python train.py --hidden_size=96 --norm="layernorm" --rope_fraction=0.25 --attn_scale=0.177 --bias="all" --beta1=0.95 --beta2=0.98 --weight_decay=0.073 --schedule="cos" --doc_mask=true --train_tokens=144600000
Each number is 50 + 10 x the weight over its row's rms, rounded and kept within 0 to 99. Layers, rows and columns count from 0. The size before them is the row's rms in percent of the matrix's.

# down: layer 4 MLP down (transposed), 384x96, rms 0.111, rows 33-68, columns 0-95
# up: layer 4 MLP up, 384x96, rms 0.152, rows 34-69, columns 0-95
down33 097:47 56 65 41 54 68 62 32 29 70 52 43 65 25 45 47 54 47 48 43 52 64 54 61 69 28 46 46 46 60 47 56 53 47 37 48 48 64 58 37 47 48 56 69 55 43 49 45 57 56 56 29 44 59 62 43 58 58 51 50 49 34 76 51 48 51 56 45 40 59 49 67 39 62 53 37 38 54 51 51 51 26 49 49 41 56 46 47 49 55 52 39 50 45 40 57
up34 108:46 39 54 34 53 68 47 34 56 55 40 43 60 54 28 56 49 32 32 57 55 42 67 42 61 43 56 47 59 69 45 56 27 58 36 45 61 46 66 44 49 53 45 37 43 64 50 52 38 45 41 42 56 50 39 56 59 56 45 54 40 40 60 39 46 67 35 49 35 66 48 47 43 60 56 62 63 36 53 54 68 56 61 48 37 47 40 44 64 51 68 49 48 47 52 56
down34 108:75 51 48 50 51 50 50 50 51 44 58 44 40 49 45 54 58 58 61 46 25 49 41 45 58 62 47 32 33 60 39 51 38 49 32 62 55 49 47 49 50 58 57 48 67 48 57 60 54 56 46 52 40 52 54 43 43 52 71 64 38 39 40 66 55 27 58 52 65 60 44 59 38 61 66 45 25 41 60 51 59 74 52 46 57 55 39 44 52 50 53 39 53 38 58 35
up35 091:51 56 57 42 44 57 33 47 65 44 38 38 40 54 44 44 62 23 47 51 58 59 54 46 55 54 42 69 47 31 47 42 45 41 49 30 55 57 48 70 53 52 41 39 44 60 50 46 33 52 40 55 43 80 33 39 48 31 57 50 42 54 66 41 57 57 54 54 55 36 51 50 52 57 58 62 58 44 58 62 54 51 68 62 44 47 52 48 62 25 58 57 49 51 43 47
down35 097:58 45 50 66 54 50 62 49 28 51 78 60 65 36 51 50 53 59 49 39 40 44 49 44 46 55 46 42 49 69 64 58 35 69 50 66 44 60 43 55 48 45 57 57 51 30 41 49 58 42 48 56 46 41 50 49 56 65 65 61 34 30 43 57 30 42 46 37 45 52 47 50 32 44 51 43 34 59 42 47 43 42 55 39 54 57 56 46 60 71 64 48 47 49 65 43
up36 106:62 52 53 46 58 43 48 35 65 43 58 47 63 41 28 38 42 46 53 47 52 62 36 40 66 48 55 46 51 55 48 59 44 46 27 35 67 42 68 45 24 38 43 53 57 69 55 29 52 61 50 47 47 46 53 44 51 72 50 48 63 49 57 44 44 51 40 44 57 58 43 62 55 46 44 58 66 27 46 38 64 64 49 50 51 57 49 34 56 46 52 46 44 39 44 35
down36 101:38 41 52 44 69 44 51 50 51 50 46 30 36 58 57 41 49 51 57 54 57 42 56 47 47 50 20 50 45 42 49 37 34 40 41 66 36 47 49 48 64 40 32 63 44 51 55 41 65 54 38 74 59 53 55 61 49 18 50 35 64 40 62 47 42 55 71 62 52 54 44 47 54 54 58 70 51 38 47 56 62 49 50 53 50 62 44 56 49 46 47 57 60 56 47 55
up37 103:49 39 26 62 39 45 42 60 60 41 52 52 50 46 28 69 48 29 48 60 38 49 46 48 43 52 60 43 41 59 45 36 41 60 51 72 57 62 59 37 48 56 48 47 54 66 77 51 52 44 53 57 54 50 34 45 49 44 49 62 59 42 50 57 51 42 48 51 44 63 51 42 38 47 58 71 41 47 44 54 53 38 57 36 58 44 58 51 58 23 67 49 54 47 31 54
down37 098:58 48 49 59 47 52 42 56 43 50 56 60 40 51 32 60 49 27 55 60 44 28 59 58 64 53 61 70 42 35 48 46 47 47 37 33 45 52 57 47 62 46 72 56 40 63 56 35 43 59 57 50 74 30 52 54 45 47 45 42 65 50 51 51 47 44 45 52 53 67 32 59 56 51 44 53 41 74 48 46 41 42 61 71 49 63 46 45 48 39 33 40 55 53 44 54
up38 090:40 57 46 61 30 49 39 41 40 64 41 49 43 54 72 63 55 44 51 54 54 49 42 55 64 47 44 58 39 40 37 47 63 56 33 57 66 51 35 56 35 60 31 55 47 39 59 45 31 39 41 37 48 56 65 56 59 31 50 55 61 42 45 54 66 56 38 62 70 46 53 48 44 72 50 42 58 55 43 47 47 50 59 40 43 39 50 60 62 48 63 32 41 48 49 56
down38 087:68 45 63 34 45 58 48 50 55 36 36 55 50 44 62 39 30 58 41 54 40 45 44 59 56 59 54 56 58 50 44 45 35 50 61 18 39 59 54 36 54 47 46 35 51 41 54 51 52 55 41 50 59 42 63 47 39 63 57 55 43 47 38 47 48 38 42 34 56 62 53 44 67 38 37 58 38 56 62 73 66 53 39 61 61 62 61 43 52 62 51 62 55 63 59 41
up39 109:57 52 56 62 41 54 33 55 60 31 60 34 50 28 55 54 67 47 40 51 31 79 54 44 66 47 42 48 38 44 45 47 40 53 30 43 52 56 48 48 47 52 52 22 44 40 49 66 32 47 50 49 38 45 50 35 48 53 57 68 47 44 53 55 56 46 42 57 45 50 49 49 58 61 47 41 64 53 42 52 57 38 71 41 44 60 41 39 53 50 64 51 67 58 54 58
down39 107:47 75 63 43 41 45 62 52 54 36 60 43 69 36 36 37 63 42 45 52 54 69 45 35 44 55 46 54 60 47 56 51 53 55 49 52 58 57 39 46 50 56 66 44 40 52 58 51 37 45 34 58 36 59 45 52 33 55 47 67 51 41 39 44 29 39 44 35 40 42 53 40 67 52 51 51 51 65 36 56 50 58 57 27 60 50 65 54 51 51 62 58 56 53 69 63
up40 130:69 43 55 51 39 51 45 41 48 38 63 44 52 41 46 64 41 42 45 56 45 48 50 35 66 46 43 47 47 50 42 55 42 48 44 55 55 73 69 66 45 57 50 29 43 67 49 49 48 44 39 40 37 69 45 38 59 60 63 59 36 60 72 50 43 61 39 45 50 51 50 47 32 58 59 53 53 37 41 56 47 50 51 45 43 40 38 59 70 50 83 43 54 49 54 55
down40 126:44 50 56 33 46 45 61 41 62 61 50 20 50 49 58 52 47 49 76 33 57 54 54 25 35 57 49 52 57 50 49 53 49 33 41 41 49 62 42 59 58 43 55 35 49 56 41 52 56 42 64 72 53 42 60 42 48 41 44 53 53 57 56 43 53 47 42 42 59 46 43 46 62 36 49 55 59 41 53 46 36 47 60 67 49 63 32 59 64 40 55 49 36 50 72 64
up41 112:74 56 48 61 52 53 39 45 58 49 37 27 62 37 65 33 69 43 48 56 32 53 59 56 62 37 51 64 48 49 46 48 40 50 49 46 68 46 64 60 47 59 49 46 45 46 53 36 51 23 53 39 30 76 56 46 40 43 53 50 43 43 59 60 52 44 36 40 43 41 57 34 46 53 53 52 60 47 49 41 55 52 73 53 49 40 51 45 54 40 50 35 53 48 52 57
down41 112:42 52 47 66 63 41 61 49 53 58 54 49 31 45 38 55 37 68 54 39 47 58 71 44 52 66 44 62 35 41 52 76 52 57 58 56 48 45 64 58 29 52 49 43 29 45 56 35 41 46 51 60 67 42 45 62 54 51 57 50 49 34 57 34 59 47 43 30 56 59 50 53 51 45 40 38 58 58 56 35 49 49 58 33 59 60 61 45 43 56 48 34 61 51 56 42
up42 101:47 24 46 56 39 53 39 36 46 45 61 43 38 37 43 50 56 36 45 49 59 59 75 53 44 42 68 56 60 71 50 46 57 38 57 41 52 35 62 50 55 38 64 39 50 53 42 49 43 26 37 56 49 58 57 49 57 39 74 60 51 28 35 41 49 72 45 55 43 42 50 45 52 56 64 45 56 50 53 51 58 52 50 52 53 53 38 46 60 46 45 31 41 56 47 52
down42 098:41 61 39 43 44 42 59 57 46 62 49 46 39 56 62 48 35 55 62 60 57 60 56 48 42 42 41 66 22 61 46 55 58 34 62 44 45 66 49 49 37 50 31 50 52 40 38 44 49 56 64 55 68 36 53 63 48 45 59 49 55 55 44 49 56 44 47 49 31 50 43 51 52 63 43 58 44 57 61 33 40 27 59 52 47 52 57 61 65 70 33 58 61 46 40 67
up43 113:66 39 30 60 34 33 50 35 50 47 48 49 45 71 54 65 49 48 48 47 55 67 62 49 45 35 62 62 58 48 36 52 56 43 59 47 61 58 50 74 56 39 46 52 54 39 52 54 26 53 55 55 47 41 47 48 37 59 53 46 46 64 53 47 53 49 51 29 44 59 63 43 61 76 55 50 44 43 42 48 50 48 58 47 43 54 43 39 50 54 57 32 42 75 45 64
down43 101:35 42 51 57 61 44 38 61 52 59 48 50 49 65 52 67 54 54 48 52 69 69 70 44 42 61 41 53 62 35 71 35 50 54 48 36 31 64 52 44 59 37 40 51 40 38 60 55 29 51 60 49 43 35 50 51 38 51 47 47 34 50 53 48 71 46 31 55 34 42 54 51 70 51 40 43 50 50 48 48 33 54 64 56 60 52 52 54 57 62 43 49 56 59 42 44
up44 112:63 45 47 76 38 65 47 53 81 47 55 45 39 49 56 60 62 53 52 37 58 53 50 61 56 51 56 57 46 58 46 35 26 66 43 56 53 33 58 53 46 49 41 57 53 58 55 27 55 39 43 50 35 55 56 38 41 44 53 55 55 49 41 51 57 58 41 40 43 60 54 53 34 48 40 56 60 49 59 56 52 52 76 41 36 32 43 52 58 40 65 34 50 46 56 47
down44 105:54 40 30 51 42 39 43 55 73 50 41 32 37 51 57 45 48 48 70 50 44 50 50 60 55 65 49 52 44 51 52 51 52 58 53 46 45 56 56 27 36 35 55 45 64 71 40 62 37 42 69 48 47 65 69 42 49 38 36 37 47 39 67 47 61 34 56 56 54 51 55 46 63 61 66 65 45 59 53 44 47 51 69 48 39 61 41 38 55 50 50 45 62 45 55 41
up45 093:40 60 51 63 39 55 50 49 53 43 37 36 57 43 65 36 47 50 71 62 55 61 55 43 53 62 74 44 38 63 51 64 50 49 62 35 49 66 54 53 47 50 37 52 59 50 40 45 49 26 50 57 39 56 60 39 42 62 49 41 58 43 46 57 63 44 60 30 39 36 47 57 40 64 54 47 61 41 51 59 42 38 61 35 37 56 57 54 59 29 39 32 45 48 53 55
down45 093:38 38 41 48 69 47 48 83 66 51 51 50 61 41 37 52 54 50 55 29 45 44 62 42 53 41 32 51 62 49 40 58 58 55 53 36 29 61 55 64 53 50 36 48 58 52 70 56 63 44 35 29 46 41 37 64 66 31 53 65 46 50 61 51 46 54 42 58 51 50 51 53 56 39 56 45 41 40 34 44 40 53 50 55 58 48 49 53 45 43 66 43 50 56 53 49
up46 088:61 55 34 28 54 42 37 36 59 39 51 55 50 55 61 51 43 59 54 46 41 52 65 30 66 51 51 51 41 54 29 43 48 41 48 35 53 56 51 39 38 67 32 36 52 59 39 54 55 39 35 63 67 49 35 54 56 70 56 53 49 56 69 59 30 46 43 58 41 45 55 40 56 47 54 56 39 35 49 39 53 52 62 51 59 49 36 37 45 45 55 59 53 40 53 63
down46 088:34 43 57 58 75 43 44 63 42 53 50 74 62 60 50 40 54 48 46 48 49 62 40 38 52 38 40 26 50 36 47 43 49 41 52 46 38 62 53 60 54 33 72 54 54 50 55 40 76 50 43 59 74 51 50 57 37 40 45 44 59 44 65 35 38 49 56 35 52 52 43 47 43 51 47 49 43 45 47 48 59 62 58 63 41 73 55 46 41 53 49 40 46 57 57 45
up47 103:40 38 37 55 62 58 55 56 60 39 58 35 64 40 71 46 40 44 49 55 36 46 51 52 48 57 64 41 51 44 44 49 30 56 55 67 48 74 56 55 46 78 53 53 62 63 50 39 45 48 61 52 37 65 58 56 45 60 58 47 48 47 53 36 49 45 48 48 38 36 53 61 47 41 54 71 40 33 34 60 50 53 51 46 57 29 59 33 54 52 62 51 63 50 41 57
down47 101:43 46 67 53 52 65 52 51 41 55 55 68 47 59 31 56 53 58 57 30 61 66 56 47 41 43 31 54 62 56 52 30 58 61 57 44 45 46 56 47 47 48 45 61 46 46 59 57 46 47 35 43 58 36 48 52 49 47 49 44 37 42 68 44 48 45 38 27 72 36 43 51 46 41 34 32 67 64 54 48 51 58 51 49 45 45 59 70 54 53 59 47 74 47 53 34
up48 089:60 43 46 65 53 58 38 48 53 52 59 32 42 58 67 50 73 44 54 65 55 56 52 62 35 46 57 63 53 49 53 67 41 66 51 42 56 46 43 61 61 39 57 64 45 65 43 53 30 47 49 67 44 38 64 35 40 51 66 47 51 34 56 42 35 34 53 41 33 37 49 51 43 67 44 53 55 46 49 58 56 36 50 45 56 58 47 49 42 34 48 61 29 50 43 56
down48 088:47 50 39 55 71 37 57 50 48 47 56 46 41 36 32 64 61 62 50 42 61 42 31 29 42 44 31 42 56 52 57 54 48 47 47 40 41 35 50 54 36 46 50 55 51 41 58 74 54 81 36 47 79 62 32 56 65 55 50 50 40 51 74 49 52 55 41 60 53 46 55 41 49 56 43 51 60 53 54 52 39 58 47 49 46 53 42 53 63 56 56 47 48 52 50 44
up49 099:36 39 51 70 54 59 54 58 75 58 51 55 56 46 55 52 51 48 59 46 59 66 52 38 55 51 37 68 40 58 29 52 41 65 49 36 53 61 40 46 23 56 40 64 50 54 58 28 52 37 47 41 58 60 58 52 51 41 40 40 52 56 40 46 45 53 37 40 64 51 39 71 43 58 47 56 66 42 39 64 53 58 60 45 41 50 30 45 51 41 45 50 43 50 44 55
down49 113:48 47 40 34 44 52 20 43 44 45 53 48 56 42 50 53 59 52 57 53 50 54 32 41 66 55 63 50 57 62 61 66 53 42 50 57 57 42 45 50 59 61 50 40 60 56 25 36 76 52 37 56 43 58 56 52 24 50 57 36 62 54 52 64 69 50 46 66 43 36 40 55 57 50 58 49 44 48 50 57 61 33 48 40 42 61 42 40 49 57 37 56 47 35 50 53
up50 096:53 28 19 71 40 49 55 61 49 40 47 51 57 48 46 47 44 41 41 46 47 53 43 52 55 50 64 51 51 44 38 58 45 53 52 60 49 47 43 68 46 38 63 46 36 39 41 51 48 38 42 37 64 39 47 35 63 50 66 56 64 46 38 37 36 46 55 34 39 65 53 53 43 51 62 56 49 39 41 55 59 59 53 39 50 49 31 61 69 63 69 49 37 52 57 65
down50 099:60 39 59 60 29 56 74 69 40 52 48 50 47 58 51 66 57 58 66 47 53 48 55 46 49 57 44 37 53 53 57 51 62 64 38 67 55 49 52 48 50 46 49 61 32 51 45 36 53 32 45 31 65 51 45 52 50 52 40 54 47 47 56 62 43 32 47 54 55 54 46 47 56 46 35 56 46 53 30 27 40 48 60 71 62 41 45 49 70 57 63 51 44 31 47 38
up51 103:55 36 51 38 61 38 47 49 52 39 28 43 48 66 45 60 51 43 44 61 54 45 59 41 45 33 53 68 40 47 50 53 53 46 53 49 55 48 41 56 34 48 47 29 61 38 57 55 51 43 47 55 59 55 42 69 49 56 65 64 71 66 63 43 40 77 45 48 52 52 70 42 31 69 39 42 37 52 52 57 50 49 42 43 50 53 53 54 57 52 54 45 32 69 61 45
down51 100:44 45 44 41 75 39 34 47 45 51 35 49 57 54 54 59 52 46 30 56 44 47 58 50 51 46 67 37 36 49 47 50 46 52 59 51 33 39 50 70 56 49 35 39 56 51 57 53 31 61 57 52 46 40 44 57 58 68 46 73 50 59 56 48 51 61 53 56 56 34 70 32 53 52 62 45 31 44 45 54 48 48 49 44 76 60 43 38 51 40 57 37 41 60 64 53
up52 104:48 49 56 68 23 34 53 63 63 40 54 49 54 33 71 63 54 46 45 55 49 62 38 54 30 59 62 44 48 39 45 45 27 52 38 61 51 55 55 57 39 57 45 53 57 61 66 43 47 37 44 48 40 65 58 40 41 51 48 51 57 48 47 41 60 56 64 47 39 37 49 71 58 49 51 49 45 40 51 62 60 54 59 41 45 35 39 35 48 33 45 46 43 59 37 62
down52 119:43 33 53 59 38 52 51 51 61 69 43 29 44 33 58 38 45 53 59 44 47 57 66 41 53 38 60 58 54 49 50 36 47 52 51 53 55 48 65 51 32 61 59 52 51 62 38 56 51 53 45 52 58 57 56 48 39 66 37 40 50 38 47 38 35 41 51 52 46 46 83 50 61 58 62 54 48 52 37 49 68 62 47 61 48 30 62 42 56 46 38 47 43 74 36 47
up53 095:54 29 43 44 38 49 53 52 51 55 53 47 53 54 36 43 49 58 64 51 41 73 42 50 42 33 55 37 46 56 61 40 57 44 35 32 80 55 52 70 43 32 59 58 44 45 57 42 47 39 57 49 54 47 39 53 38 42 46 49 72 66 46 43 53 60 55 50 59 42 40 49 39 56 53 34 42 40 58 48 61 43 54 38 55 49 46 38 59 41 52 62 23 60 58 42
down53 095:42 45 53 45 60 48 42 47 37 61 53 38 63 55 46 39 31 43 59 58 42 61 68 63 45 46 62 38 48 49 44 56 49 54 56 51 63 46 67 50 54 39 52 47 40 44 60 59 54 68 60 47 52 46 38 41 46 51 69 55 43 42 44 51 29 64 40 69 30 55 62 58 26 54 59 36 45 38 58 61 62 39 30 43 48 44 39 54 36 43 61 63 62 53 58 47
up54 096:47 45 63 60 52 43 44 55 32 53 65 38 72 41 47 54 60 53 45 45 59 47 51 53 56 50 46 54 30 49 69 54 35 41 46 57 51 51 61 62 54 35 62 46 47 59 40 47 43 41 45 48 38 49 74 58 37 46 32 47 56 53 57 48 54 46 50 41 50 40 59 50 21 68 74 59 49 37 51 46 66 62 53 43 36 66 60 46 57 57 50 37 34 50 41 56
down54 099:78 48 39 66 46 50 30 52 63 45 45 51 37 58 61 64 42 57 51 51 53 55 54 56 37 53 40 58 50 34 42 43 66 57 47 50 65 63 57 40 46 46 37 55 58 42 44 56 55 62 65 55 54 42 61 56 56 46 55 39 44 53 54 49 49 63 45 51 47 45 53 59 51 20 21 47 49 57 42 63 29 56 30 57 58 54 37 39 42 47 36 45 59 60 55 46
up55 093:35 52 48 56 62 55 59 42 67 50 19 47 51 50 39 55 58 45 17 40 47 57 48 38 46 41 52 58 60 29 56 47 47 59 43 46 63 40 63 48 33 54 56 51 48 42 53 37 51 59 41 66 52 53 64 64 51 55 62 62 47 59 54 43 51 36 52 55 50 49 44 39 44 53 60 38 46 45 54 29 65 64 56 64 62 44 52 42 53 46 60 46 50 72 39 45
down55 088:48 64 60 58 58 50 39 52 51 44 36 51 60 39 57 60 45 54 56 60 48 72 51 65 33 73 39 36 46 41 62 55 29 27 49 44 61 41 46 43 43 55 46 57 54 43 57 78 61 62 54 48 46 49 69 45 44 49 53 37 55 38 57 58 24 41 45 44 55 52 61 41 51 64 54 53 49 39 60 48 45 54 58 50 40 35 32 55 47 48 48 32 50 51 44 50
up56 100:42 45 69 57 38 52 49 31 59 47 29 51 56 53 66 54 66 50 43 59 49 65 67 39 49 46 58 54 64 51 47 50 42 51 47 56 61 67 62 67 27 40 40 41 38 61 50 43 51 33 54 44 48 59 58 44 48 61 48 52 61 53 67 47 66 49 45 55 47 32 46 50 54 57 45 57 66 52 50 54 42 62 67 57 37 41 34 46 64 35 60 36 57 42 34 53
down56 101:23 69 65 34 58 42 73 56 42 70 50 62 41 38 54 58 56 55 33 45 45 49 46 52 59 60 44 63 49 44 50 46 54 47 34 47 69 37 42 40 48 55 57 45 50 57 53 45 56 54 45 38 61 42 56 55 72 52 53 25 46 50 58 46 57 58 49 62 46 63 39 37 41 64 52 52 57 47 49 53 49 42 53 57 43 52 64 63 24 62 42 43 44 40 50 48
up57 097:51 46 50 51 49 53 46 51 55 54 46 42 38 61 36 53 60 54 33 43 52 62 47 54 44 41 54 52 29 43 53 52 44 40 48 36 63 68 74 63 37 38 43 52 43 61 51 54 41 57 44 39 58 62 62 54 40 49 43 46 53 50 74 49 60 39 39 57 45 53 28 54 60 43 54 50 63 44 50 41 55 54 64 52 56 36 43 41 81 49 55 18 42 62 53 54
down57 094:41 57 42 49 67 57 48 41 51 50 57 48 54 37 53 50 47 48 54 66 67 65 50 44 40 47 45 56 58 48 46 71 30 36 58 36 45 45 34 53 50 56 51 52 44 46 40 49 59 53 50 53 65 52 55 55 34 38 44 31 43 62 44 35 60 41 61 32 56 37 48 31 51 54 58 45 68 35 53 48 56 51 55 66 41 77 65 45 42 28 52 58 59 38 48 62
up58 093:50 40 59 69 21 34 49 43 35 34 43 44 59 49 30 55 39 40 54 49 51 61 65 40 54 50 59 45 60 35 55 54 52 53 41 50 56 49 45 58 48 41 46 54 38 55 52 56 46 51 58 52 21 53 39 44 32 47 42 63 56 47 58 43 52 49 45 30 36 62 43 71 58 61 54 42 45 35 44 43 56 65 42 57 52 53 39 52 54 62 64 34 44 50 63 62
down58 092:54 54 53 57 44 37 39 41 49 45 46 63 56 53 65 72 50 55 70 50 41 31 54 49 39 64 39 48 55 37 54 42 59 44 50 50 47 38 41 51 46 42 60 24 51 58 46 44 40 51 52 39 44 29 62 56 45 43 60 31 46 50 48 53 53 59 57 63 72 40 54 55 50 44 35 48 55 53 52 50 45 49 45 53 59 29 78 46 51 70 34 50 71 55 55 52
up59 121:55 41 40 56 65 45 45 41 56 43 49 44 55 41 38 59 48 53 49 68 44 53 57 51 61 42 49 68 41 65 39 53 53 39 46 60 55 54 61 52 50 58 58 34 46 56 48 33 57 40 40 47 38 53 35 40 49 56 48 50 64 53 59 62 57 73 35 53 64 49 50 44 27 74 30 59 63 42 35 62 47 32 65 40 45 42 44 37 56 47 64 46 58 55 45 67
down59 123:61 54 35 61 37 57 31 53 55 52 61 41 57 40 40 60 57 48 64 30 55 58 67 51 41 45 68 42 61 46 47 50 54 39 35 60 57 47 53 57 35 41 48 38 58 48 53 40 46 57 65 49 46 80 60 53 41 34 47 45 49 69 40 37 64 49 45 50 58 49 45 54 56 52 33 52 30 38 56 50 62 51 60 51 44 58 56 27 46 59 68 55 53 39 55 46
up60 098:58 35 54 43 54 28 37 42 56 40 62 43 64 41 56 44 44 44 48 40 51 47 54 49 48 46 64 48 49 45 54 39 50 45 43 59 56 60 60 59 38 49 48 48 42 55 61 54 38 55 30 64 25 75 47 60 28 55 65 54 64 43 63 52 33 57 45 47 44 26 52 61 54 66 48 54 51 42 46 48 66 56 57 42 51 41 52 50 58 48 63 29 40 59 38 58
down60 096:68 54 45 51 59 45 50 63 59 37 51 49 57 56 48 43 41 54 39 60 47 42 44 61 53 52 55 37 39 40 64 41 49 45 45 54 45 64 59 39 43 54 47 59 33 42 47 49 49 56 69 66 40 47 65 52 42 54 59 68 64 38 53 43 47 56 61 45 52 45 58 41 44 58 43 54 50 13 37 60 64 60 70 50 43 53 32 50 64 48 68 43 33 35 45 49
up61 092:56 48 33 61 52 51 56 58 46 46 52 45 46 53 31 63 57 59 54 69 26 58 47 60 50 28 66 42 48 54 45 40 27 54 57 36 47 55 58 45 46 41 59 41 59 45 44 34 45 46 56 36 50 39 42 68 43 47 68 58 54 56 57 42 51 38 40 39 60 57 36 42 47 38 36 57 54 50 46 50 39 34 63 40 36 45 42 52 68 47 46 36 38 55 61 32
down61 096:46 52 46 49 58 42 38 48 59 69 51 42 32 46 55 40 41 41 52 35 56 29 78 58 42 44 56 47 63 46 46 33 56 37 66 51 55 55 56 36 34 40 63 51 51 56 49 64 68 59 46 61 52 43 39 55 78 42 50 36 51 39 48 50 63 59 59 63 40 51 59 41 47 67 45 55 38 52 48 45 60 34 51 41 53 44 55 52 32 36 60 56 54 55 57 42
up62 108:75 56 45 71 35 46 50 62 37 42 49 52 44 49 67 43 38 53 53 55 54 57 40 57 59 59 55 45 23 36 38 55 47 54 55 54 72 71 64 47 38 35 41 61 64 61 58 54 33 44 42 60 40 68 37 35 62 58 43 54 40 58 53 58 55 51 46 38 42 51 66 54 55 62 50 49 54 44 45 61 51 51 58 60 45 60 39 55 49 35 56 45 37 51 51 53
down62 111:54 54 60 40 50 37 42 61 47 53 51 56 37 40 45 36 46 70 75 44 47 55 60 62 62 50 49 62 55 53 57 58 47 44 59 57 45 40 42 38 47 50 55 49 50 71 61 51 67 53 45 51 63 57 61 60 62 57 47 47 47 35 45 43 60 64 40 37 40 40 39 63 41 65 55 42 31 53 45 48 32 35 51 46 46 31 49 48 29 66 40 46 61 73 49 44
up63 107:56 46 59 64 36 44 56 49 50 39 50 46 59 39 60 65 53 40 62 48 31 49 56 38 46 56 60 46 32 58 50 64 41 62 31 51 60 60 46 66 37 67 46 53 60 57 65 46 37 34 56 54 47 53 53 50 37 56 57 55 37 41 38 45 56 49 36 24 45 62 64 66 49 63 71 60 67 57 54 54 45 63 52 37 41 45 43 33 46 57 48 56 50 62 56 52
down63 098:51 48 38 53 42 67 42 40 54 52 52 48 69 68 42 55 54 54 33 36 49 42 60 27 29 75 30 34 32 51 52 55 58 45 63 54 46 51 50 56 48 37 46 33 51 53 66 61 55 45 40 40 50 57 53 43 41 37 46 61 54 46 48 46 41 44 48 64 49 54 34 59 63 60 52 49 58 56 57 60 53 78 57 46 40 53 37 53 48 54 60 41 45 50 64 37
up64 110:44 46 50 62 34 65 38 45 58 38 39 37 41 61 46 57 38 49 49 50 45 50 76 22 72 24 48 67 46 55 54 63 49 52 46 64 65 36 55 51 43 41 49 38 46 42 52 43 27 46 38 65 58 44 42 55 34 66 56 59 56 58 51 50 55 49 48 50 43 62 42 48 41 63 59 42 43 46 54 56 56 45 47 33 54 45 55 52 53 44 44 48 40 45 58 66
down64 103:39 48 37 71 36 44 42 55 53 40 62 46 48 72 49 53 36 57 60 48 64 54 55 57 62 46 41 63 72 46 56 61 66 36 61 62 44 56 47 48 61 56 49 49 48 45 41 51 57 58 52 49 37 41 53 49 57 45 53 52 48 35 31 57 62 26 39 64 49 62 52 44 55 61 46 33 37 36 58 45 33 45 32 34 36 48 55 57 44 55 48 46 56 67 48 63
up65 100:43 46 62 67 49 53 31 70 50 46 50 41 52 47 71 63 75 38 48 62 47 64 61 44 37 37 52 54 34 49 62 49 52 58 31 51 55 55 54 55 42 50 34 36 53 60 68 47 51 38 51 43 49 59 57 34 45 44 43 55 52 46 63 46 41 58 49 46 72 43 52 58 62 40 37 53 73 56 55 54 61 56 54 53 44 44 30 42 41 48 49 43 56 48 35 37
down65 104:43 51 86 51 40 57 57 38 44 39 54 68 53 45 59 48 52 47 41 43 52 42 40 35 65 45 29 63 37 49 46 46 63 42 50 58 59 56 54 57 40 54 30 49 31 51 33 55 41 48 52 51 65 57 33 64 56 53 35 37 58 54 45 61 60 45 42 50 60 55 55 31 62 47 56 49 44 53 38 50 31 62 56 64 41 53 58 42 54 47 60 47 44 59 65 55
up66 105:47 33 51 56 49 43 32 30 54 50 38 48 50 61 45 40 65 45 43 62 41 41 53 39 59 45 57 36 41 51 45 58 39 50 29 34 55 63 48 69 43 48 48 41 40 54 60 48 49 43 50 46 41 62 59 54 50 76 50 57 67 47 71 47 61 43 55 49 49 47 52 44 47 55 59 56 52 49 67 43 51 63 53 66 41 32 32 43 72 54 65 34 34 52 43 49
down66 107:48 61 28 54 44 37 62 53 48 46 52 48 53 51 49 52 43 60 57 47 50 74 49 53 53 66 41 60 45 47 53 43 61 37 51 51 51 43 42 39 45 45 37 68 60 61 73 61 55 69 44 78 50 54 42 39 46 56 67 74 50 49 38 61 42 43 60 34 40 42 46 64 49 53 57 42 39 41 53 53 48 42 44 37 37 50 49 48 50 52 37 63 33 67 39 55
up67 097:46 48 30 42 42 26 61 52 53 37 50 38 56 56 45 50 46 48 41 59 60 51 47 42 56 49 43 67 52 60 52 52 61 75 36 55 57 64 46 46 47 55 49 33 68 41 74 51 59 53 43 62 47 32 49 63 64 51 62 61 60 36 42 36 47 54 45 53 40 39 47 50 27 63 66 49 41 29 52 54 51 49 52 40 45 61 55 57 55 49 69 57 40 50 56 39
down67 097:66 63 53 28 54 43 38 42 52 60 51 58 43 65 38 60 69 50 51 47 61 35 40 50 46 58 52 44 37 52 54 28 35 43 51 59 46 51 57 45 61 48 49 48 62 50 56 58 62 56 64 42 69 40 68 58 47 39 42 65 52 48 57 46 55 62 71 36 52 55 41 56 44 42 27 38 53 49 52 44 40 40 46 34 52 47 45 35 49 59 41 75 63 51 45 51
up68 094:68 35 57 68 39 46 42 50 67 42 45 40 49 33 55 57 46 32 55 53 36 47 60 53 36 60 46 46 49 47 36 52 51 39 42 50 58 64 67 60 37 57 38 54 44 53 49 41 42 45 49 47 60 58 43 51 63 48 59 51 62 65 63 45 53 55 60 46 43 34 59 40 25 54 58 56 67 51 42 51 47 72 73 53 47 51 49 52 51 22 48 36 56 51 44 41
down68 096:51 39 68 40 40 53 61 51 39 55 45 38 43 31 44 59 65 66 49 43 48 63 54 37 75 58 61 50 28 34 49 39 45 64 56 66 40 44 46 49 65 52 46 40 61 49 35 54 55 26 51 57 48 35 51 49 55 51 63 50 39 40 42 50 67 38 46 63 58 43 68 51 50 68 56 47 57 41 44 46 52 47 66 36 51 58 61 49 59 56 58 51 37 56 46 49
up69 107:59 47 49 56 49 47 46 49 46 34 42 49 49 45 53 50 48 43 43 58 50 53 58 38 57 40 57 58 49 55 58 49 38 46 35 55 44 50 58 58 51 73 58 51 40 59 65 50 46 40 41 45 22 75 49 50 53 48 59 56 58 34 68 53 43 60 28 44 41 30 49 42 55 49 46 67 58 37 60 50 57 46 54 41 53 37 46 43 50 31 76 29 45 57 53 75